{
  "norm": "layernorm",
  "norm_place": "pre",
  "qk_norm": false,
  "parallel_block": false,
  "init_std_qkv": 0.0276,
  "train_tokens": 110200000,
  "dataset": "wikipedia_en"
}
Each number is 500 + 50 x the weight over the matrix's rms, rounded and kept within 0 to 999. Layers, rows and columns count from 0. Numbers have three digits each.

# up: layer 5 MLP up, 512x128, rms 0.147, rows 31-55, columns 0-127
# down: layer 5 MLP down (transposed), 512x128, rms 0.135, rows 31-54, columns 0-127
up31:497525537462476586564527475457465439402490494532564477501583525521505521489500455475504399513500504497488422504609427436482476559513499541593448469506402442522513513393508467454578522505428557427373514476528584489524475472611400598440459482502470471577494444554561536595457384495430527437462557500483609469531525539511603566484491558484556565465530455468493482436569544541437348459496
down31:445533639434475690517460484439568486533455584502513499590450483555564503540513517515522604452449512484455516438480490454483450503489523559576529505576435338541562502496572524478515478541522522553517484488575598506452527516427500525584494553441473475465534432417418495504436470467473508445477559466470606463428557489547459414462487435497452479560586492450528409529479514483458496492464
up32:513616443502470562511530448445453425447475518463508500588466521451511550502546492511477465517575592434557498579524485466430538400521493550497456569566685373478526469479437464477436387504538441494515499424511489450456543435523558562539494459659485477510469366497454366520493488437471470506565528420460526519603504558448411577489378457519441453493461476667525538661584617434373566486525
down32:548514493486509514603584535418340533487525489542440514553438535430513539456453467505446435545580514484450461485580500487493520411513486435613541505507511485547586513502447529452406493353565509453475530486516519453499576641499519490569470437550465503542443448570528445554402404506592446534482511452446513523546463596526533454589580497477448505437489532502439625479492537487562619480468
up33:571471520511443556514524475515515476431470529457667549464542504561456452491470454508475451504458519409475580479439424436529526419516567446491412423626508516513545557512493493447506527505586401484526496442511581478533507499423537538534474534511564592584449456481400480541398566551521510525550564594533520447441473496511471549484423480566522548419622515470526571508527458473514413517473
down33:518476558487596520480478512440477489411457629549484437561491519485520515449483521462473473429484531562442498442358573539559535548457541522494438458530486539464505544534552512494386437403556490495521549501427462489439563512580484425533534481500431457484523552481447548503600468499613473503506499510465515514429439538560465496578517566459543455491520489431419597476476542590510495494496
up34:675606466503613507613484537528455548482528466416512490427621517428538643537534449478474412472481520557517539470504579424427508464519478451461465487482540493416566530445466453440512616542502450577470496377476507414550586441517522515556417570517451545487435499569454586579477474536514568459455460572532423538423474548506494527442371544506442470597477473435503448656588500613487481526485
down34:460506550546480520520477536451533485546407493539492565537519454639524485479412531489552383514464514442561471467606432430623469575383600477552569586485467540476469510460455545428461468492463575508436466497549497500517542573582500478382562474462508502460548546468486509441495564535549530587441490382562546423619576456411570437403563568555455494431434608478524530405485419569421455497449
up35:493424444555445514487468487513507589489488439530520495512469515388552524566576514565545539474463518536480593371487481495511401456551493500417486479513416522504384539456527436478489498588468494533472465543497515504455504444560494506526542500479551588462492529457615494467468544513493572540452490503430448492480486600490467535503500542500490590438493511462548544530422424536480514485511
down35:546570472423495478538537461562489556536470561469438478490545431486496439513428436492409506504541434620512524513489500534542586447465445494536445491530461523568584523537471558522558481474466505472518450516505468553570602503503556477610471500523449570465439501519485510477376554552453466459587532590551561536546514446504484410406485476501460492507450512482469494431493493514483482482458
up36:461432571539477444659449482494520517530540496521505553481529563442453573500492534465574563474574486439422536567556485492531517405611509475469568416463464527515490470519458447594504507508519436462329490488532463459512464510585516612337428418496477520629507390434546453515420524489470481533461574419502410546525486490487597477484481536599484581415472468529485540476525521513549483473542
down36:518527521491534455466400575548517502517402557424501423590517462533498430502415521541554561528556498473551499593476476593515514487572437456449472510569453537549486468511533475525387503445406430449410488392559384469505521470562556525422522485502550404455544441511539557464561570519550471515566551451503525538550531408509439457456569610429410478461557518576488604437455519516453497530569
up37:477630511467547545591426545546589389549520521520517558558646569524515495352496514547469489530547504441441454577543507490461488453491474496506445499456474483528426492521445518431532545516483450458532526515516560468451411418454489464487426526510529483519487504498493502514448450517517531523538515463567523482450402474398585486513501595556588492471484359444534474502551455448512417478473
down37:538378472507550505580465493442447554522497509461497541454389479495533545593462576417567448436537530462494498456457533551572541510416511453556447470458477473517460510531544485540437493485481543484401531449591477518584405528637515554529491475428572557490521476497537577580550442484544506541509504442544432443479379450422560550477541574394541561502461464539470511500519490473468451553545
up38:490523433499374445499433444453522467501596514484459576457522457423516478544594541505522438477504591511423427488503538497399410527485437548500477480447561458510540495451521554534458412577519573556505597475452463542417530417473508530474569519639509581489475474597509490555454511416442492525431481412483504438477559506514557648425537547468499471488470498507527485614439568565384492521496
down38:491561407452461566404468486450453534526486482532551519481467464472530503539578472512564521504447539536499653514493455378581398582510435526545397498402448466501543382438529431432633564594496556496538566563457554468616492494471504433586554593515451527480529543486582411563508548535412504516479558514440498469542539642440463431388529499521436448423521632511541566527504425570430464455513
up39:611432518508503447524495505548471452458504487454530553481495494490376447437489537494618466508516523511452553441537424592532512489492503478465488543565506450561463528515556500588507552504523521454400546406548600500429514495511508580495470424573510529533459498434551482466522483492476533544564463548524431450514450467513497533423414478489526586433528507529505607446443499479469461540466
down39:423506552461429447525492485421537471563507564558528514532499515546647529571635473539373461453509542523480481558496492453494496473514527585473490429490528500501497510507469491409468354437442484565565475563445435474515484441480521436518542538494496470488536538540492550538508475529450421486478517460490526485460521630554549449577569496485526438489484522558428473505563517527431486455528
up40:530522540480395536451507559495512474378476438530608513497516562515397412440516533543543306520624624466432600506546444515489498426458512480466516545578528589499376499448576462488480519525577472555500516458541391409422516481538537615545480495500580493545440531544466520459359513475461471567496491498613425519485442536424510513534485495579421543575486572519506496520528495521509465499487
down40:408535490497562482519506489589370406436540491469444551557505546463545558467556503420485403465602470684481456444443472537486489464516491517432534593544439536491510494574489465491421576577516508452508457498474512494529564427537487409404546518546473526588446472534549502469591447474503515563518504478464610537455577663474581454441612415480512468510511493434529525439581441492493505501531
up41:518525502503497493508496499517491470502507500477520506506517514479497506499516495496495487519532506469483495483515520519479478490511487514488471503495506478497499514492492485492501492516491507498480474476511520488480478479518484526482467485515500501504495493520512507505482491487499499515486488506528483484505504515491502509506478517504509512481503481498509510506494512505485488492506
down41:500495499513513495496502509504498499501486499497496493501491495500494491499492496496513506495493503510499507500493491495510505504499497488499500503503496503498495498499500511504505508486506506493495506495505502510496512515503501501497506508493497498498493505490503498495503505499511500501503498498497498505495496488507494499493502496497491502502500504501482501495491496503506496504500
up42:517487522440549393556544399548552530559575535473544506541478527559450476550548580518494482399510458487510449345551537451521451535600579469465484433466608513439435452406449532586517476519529510510523479502603517501526501492516539513384537446581487523461470452478449451439428487494475469532569448407542558529470574519487513488567482480400464409484539408482556473475350547508558450529514
down42:570548523438578540508520489453457436447455475609441489485461468489589450447543473505430520559526572446549393495500491662431520567536527528514480560481405539504543502499451562500531525429498521477546500459505423555558551516481589526526565406500538476483490515484499529443500507500533552547493530542489564416383507510584472545500498511458558452420420544427400492461468541547474454540369
up43:526452501498529547512489484508408477492510474489484511606523542545502493508546445475503474556566509506479498455535485480445445523517468570525487467569514465492490545531508536449520467525448555464456526444525584523472530464518483501412550490477542513462462507489596525513518484480447501534523490523478463464561489480528551522524505513488593476503455435475524514448471525557487479575478
down43:487473521464525465490530506484465484436476467519527487521491462515547455477485472492524463464483508559460485566537495515494523600557463485542520500551490487458467475489480537503501530518461557478490500502503438511542465520477497437546523486520544486473511508471521514551560499451510509496538514458514565506517497488480531547510507468473548440498521500469526476493461507526524456493475
up44:599453492452518466500473355506405510451479454527486561486576543464492468456587561482490464478504505494510615500603522433491512478488498531498460514515530362527607556443512473468314447535423480568508413453504494436553531533477476533520492455578642590475484510544563524539434524512436464673499508557495515492556565534474503529550530503436460435515497533598524452477481573515354519492545
down44:533562380515544467468538519581509590504483503577468422539436529455465508526499471429539487562593554454464496543504503569464477431469451475479543513527446495536554444494481494571615561528486555453574599574422539502443511407618458520467455478603491487550418427490463425519585558493545428627427456423470405467469573539526472551391515429485418614483494536539439548502453515544485584353486
up45:565596539413436576535489540405454474478512523531511507469461487396452567515507545572414492497654481309496483495526455500433493465513419514433516555538619590492537542431508492555449439517440451479403475532476458436524453499491474539534484421513466555599474438525533581539551515503431416599500486451529477451561564493408484567520531559468474533406490518618508486453555552489550559510389
down45:439499545444441420390501478543472445473470593481479521496510422488489474544538609469485419411460555489594473516474481577500503544374475617503518441586549543491384538505479464608562491472540450438536556528498512547472522513504520394598505520560508624520516472581557542429558452496439510494498560499452571544614635457618447504542470396459461486563499492437421482448437553487487527422571
up46:476529487511398497514502483491462417428498414397504536446438546513493537573515427553474489507577612513523479414489567611460546523554443531504461432577570609471445597534472549526565445505489574537534511501459531484442484502473412449484382425470546512415505548569572493488502525268592448470545430489481509433459439494509632573495549471534487544441442511571513534549470424515575499483563
down46:443675612508518500461524456488344554528550561424511547555493498531437436486575485608479480436470558436534435543493555563505486435466496496562562562529466511485519401508500499487595532547485451463544580555537497543549529479568499457515502574558457485564402521470507524527494573514398437426562472664478487534512523543549443485443430381457479438537419547465520442363492596455539577464480
up47:455506548495464548519497536484497448514487455381604531498675537578357506503513480440523451532522489497504512435511516442493506500502512507504423436501431486517514540490447494487413547535592510520497502500578435476391511482476560582467546512481469498468493468521499531521377491541502441480499502578596398520452441582480554449462454508473517477528457545442539504488552512498443475547555
down47:607474529493468583473499534584576509381470414590533473557493515485501486508491387492605532478581507518499523507468546617529453562481620486552515511632520502505433515509558527510488546412507550440604476418453503465450471553522504509483499517475473493496547526442465477507499429454424430548648426427406576474527604462452525539459580485470596465553441451512406437491542467486456459565447
up48:625546471456500532448494453366466532412513512539478531495481482457512450527462492538453435468513447522470479489582534521430460498492445530475439503481558439472565582529524414555389499496568467535527444496488509521480478562534527592474506529588508558606617382498489532524496479407395407498528501541547539559498535505495508542507513430429462462519471432527493599501478637520467482575536
down48:563522479578484579477467527475517473417536504434585403432513531489490540535473511515538614595375446519602514488426545421536455514500542399448491552498558494503554540524454512441516489476520522594472526410445583595489522495546449421520443491432488496493444533390489478463510591493550511437426482498482584467417518518471518427482405610515453495487504568544449543535485510526461537484485
up49:492480368515515476497510515375447543484501376514465483549562485397441496556500507565566620510437496501433537393534503543613532554575436445418542443570561558452423420503479453666566480469537558549388519529506479478461509523519492509544530446530454561481546487375468434488525518493524513510495412481398464550504458493550506593519490607487526538496467404482492572569505509511503501627440
down49:499513455393473429517594420594525579499619533416440523492461474530495579518501431518344465505482485612495457485451559475350526452402487491489477526515554461537536555529523540554468560570560463625492470513520569566557572478453624477561540518583443581440456584500491504374510545538547576456501454499565463500511471375460548479510390382418511544512466436545477452514504543390522565422537
up50:454531457558506517496470509559513416528520524521477628431531523496495520495577490607549541547499473495462476522440430510474499452486507512485529572502493575505513501458489519494489506559587462453459492508534452508481472435504462543448492499552520612493459556513526470444463526508451524451493521513474483414473399487455422478455488505533541565486505490563532449482495463400475508495517
down50:566436407516550403562534479573502522476499479465450474456441436484546517458550467451493466509443612488458513515444489544516597528491511530550479532592567483474453584481499551486434539417456535499419444461523619533542563528581500494531403470513550497485529489496513510591469482524418548534523499462482434418538496443545545490450512462448505571449513529559450506566558552481514487486549
up51:513498476520515484495524489534515466425566465475482537523464497505447595394552513495483360528580486522431500557529472557446476486471500458495487615463558437562576518487545386501524566544490530431470535459536574402499489446461489512514437498571502425518461459579467511534480442540525508502559472458627511501497494496438536524580503448463468502505465467508512422559502508549608472491538
down51:602387455414390421484516448473499508510474497508472379520551495514533481591513440482385459506481491521394522410475426536408488537521435544448518457495553623456402491538528526540542532467500558544510485474454472528558549425555488525500531490484469497489462435513578447457511595488440546478595533488507439497481583546610486463463473478458557537531471580503494582537470525480563460568558
up52:494509498509478479514502490490501486495518493500519548509541530471480511500516489506505525503530527492481490510520511498480494499543519503461481497507518513494496501508480502503498493523498476509473488506500502484491485470497516508479485498521502523517510483509503527501486485487490497516523485499514481498511517518458500500508482521522487505483506483493530507496502489521499475529506
down52:542505486529512483454511495497502525493494485492499503473498532470493514514505492492512539510485522508508508478475498487497513486474486484488495525548533514507495454501493500509528498482515503487496531486508495523488512521514499490488494467499514510512487519501514496493527503504507522520503484504489491495515489492497507525477509509489507529474507532528490511506504514470496512510504
up53:507525449595510545525452474548393480523590406468511541488495546494452416451507513474510558476517509507420578463602490475540438567469530498421566556456465397469408542469545554523495551499534524477331527383552565411465522565428418484512573551463535547503425505540544446414427491473524516497511424558526434436538476465481490595530503493500552469475570447491489683521532494406490558618421
down53:444538555386465492431463573522452470505521509540576575449492480522502506542531403622469533520500445527565458628557448419545504555452477553381499495339444499472518510487458409438521401497542519566466505581542557486527533443505515472515540544526551525421592507515486501506524492618502440526399586539490561490536542473404577441605555420448492426527442417520488520410499478496512581448535
up54:532506508495446536495496551458516401510449526498510573473453526449443546542523592578489463495600505319482486558482431480407459468472461511535533578495612519591535498397547414516539500513444467451396471440523475497508440498460518592498497450532508501565420437526558505492548511552458507519422513507499498486564511539384431587466528499481497580450492538568553439465530568420500565463394
down54:491493600438420461406476443516531478434482569506531541472508397472508403530468545505465421473443559483625505573501483544454534442433548603576432433497504493489391472481475478584543501420524433449534574562501532581509514509442531446562485532583521601513538517480589540461528463491418512466530530515476607502595589490578430500519436396505530450525527468492404476539453563442501503385569
up55:447492471540476406482410564456440491514503481578513513463610520447495557452522517534552538489520510518498443520628493485550503457476411469456503488461538483572517492413519458459481528523488509479423386551567443437477500521571519576386526481534495598483552527459544453519433534482485518504511507403523457543609453492495473514522436447588506436476489448503500485557487548516516559498473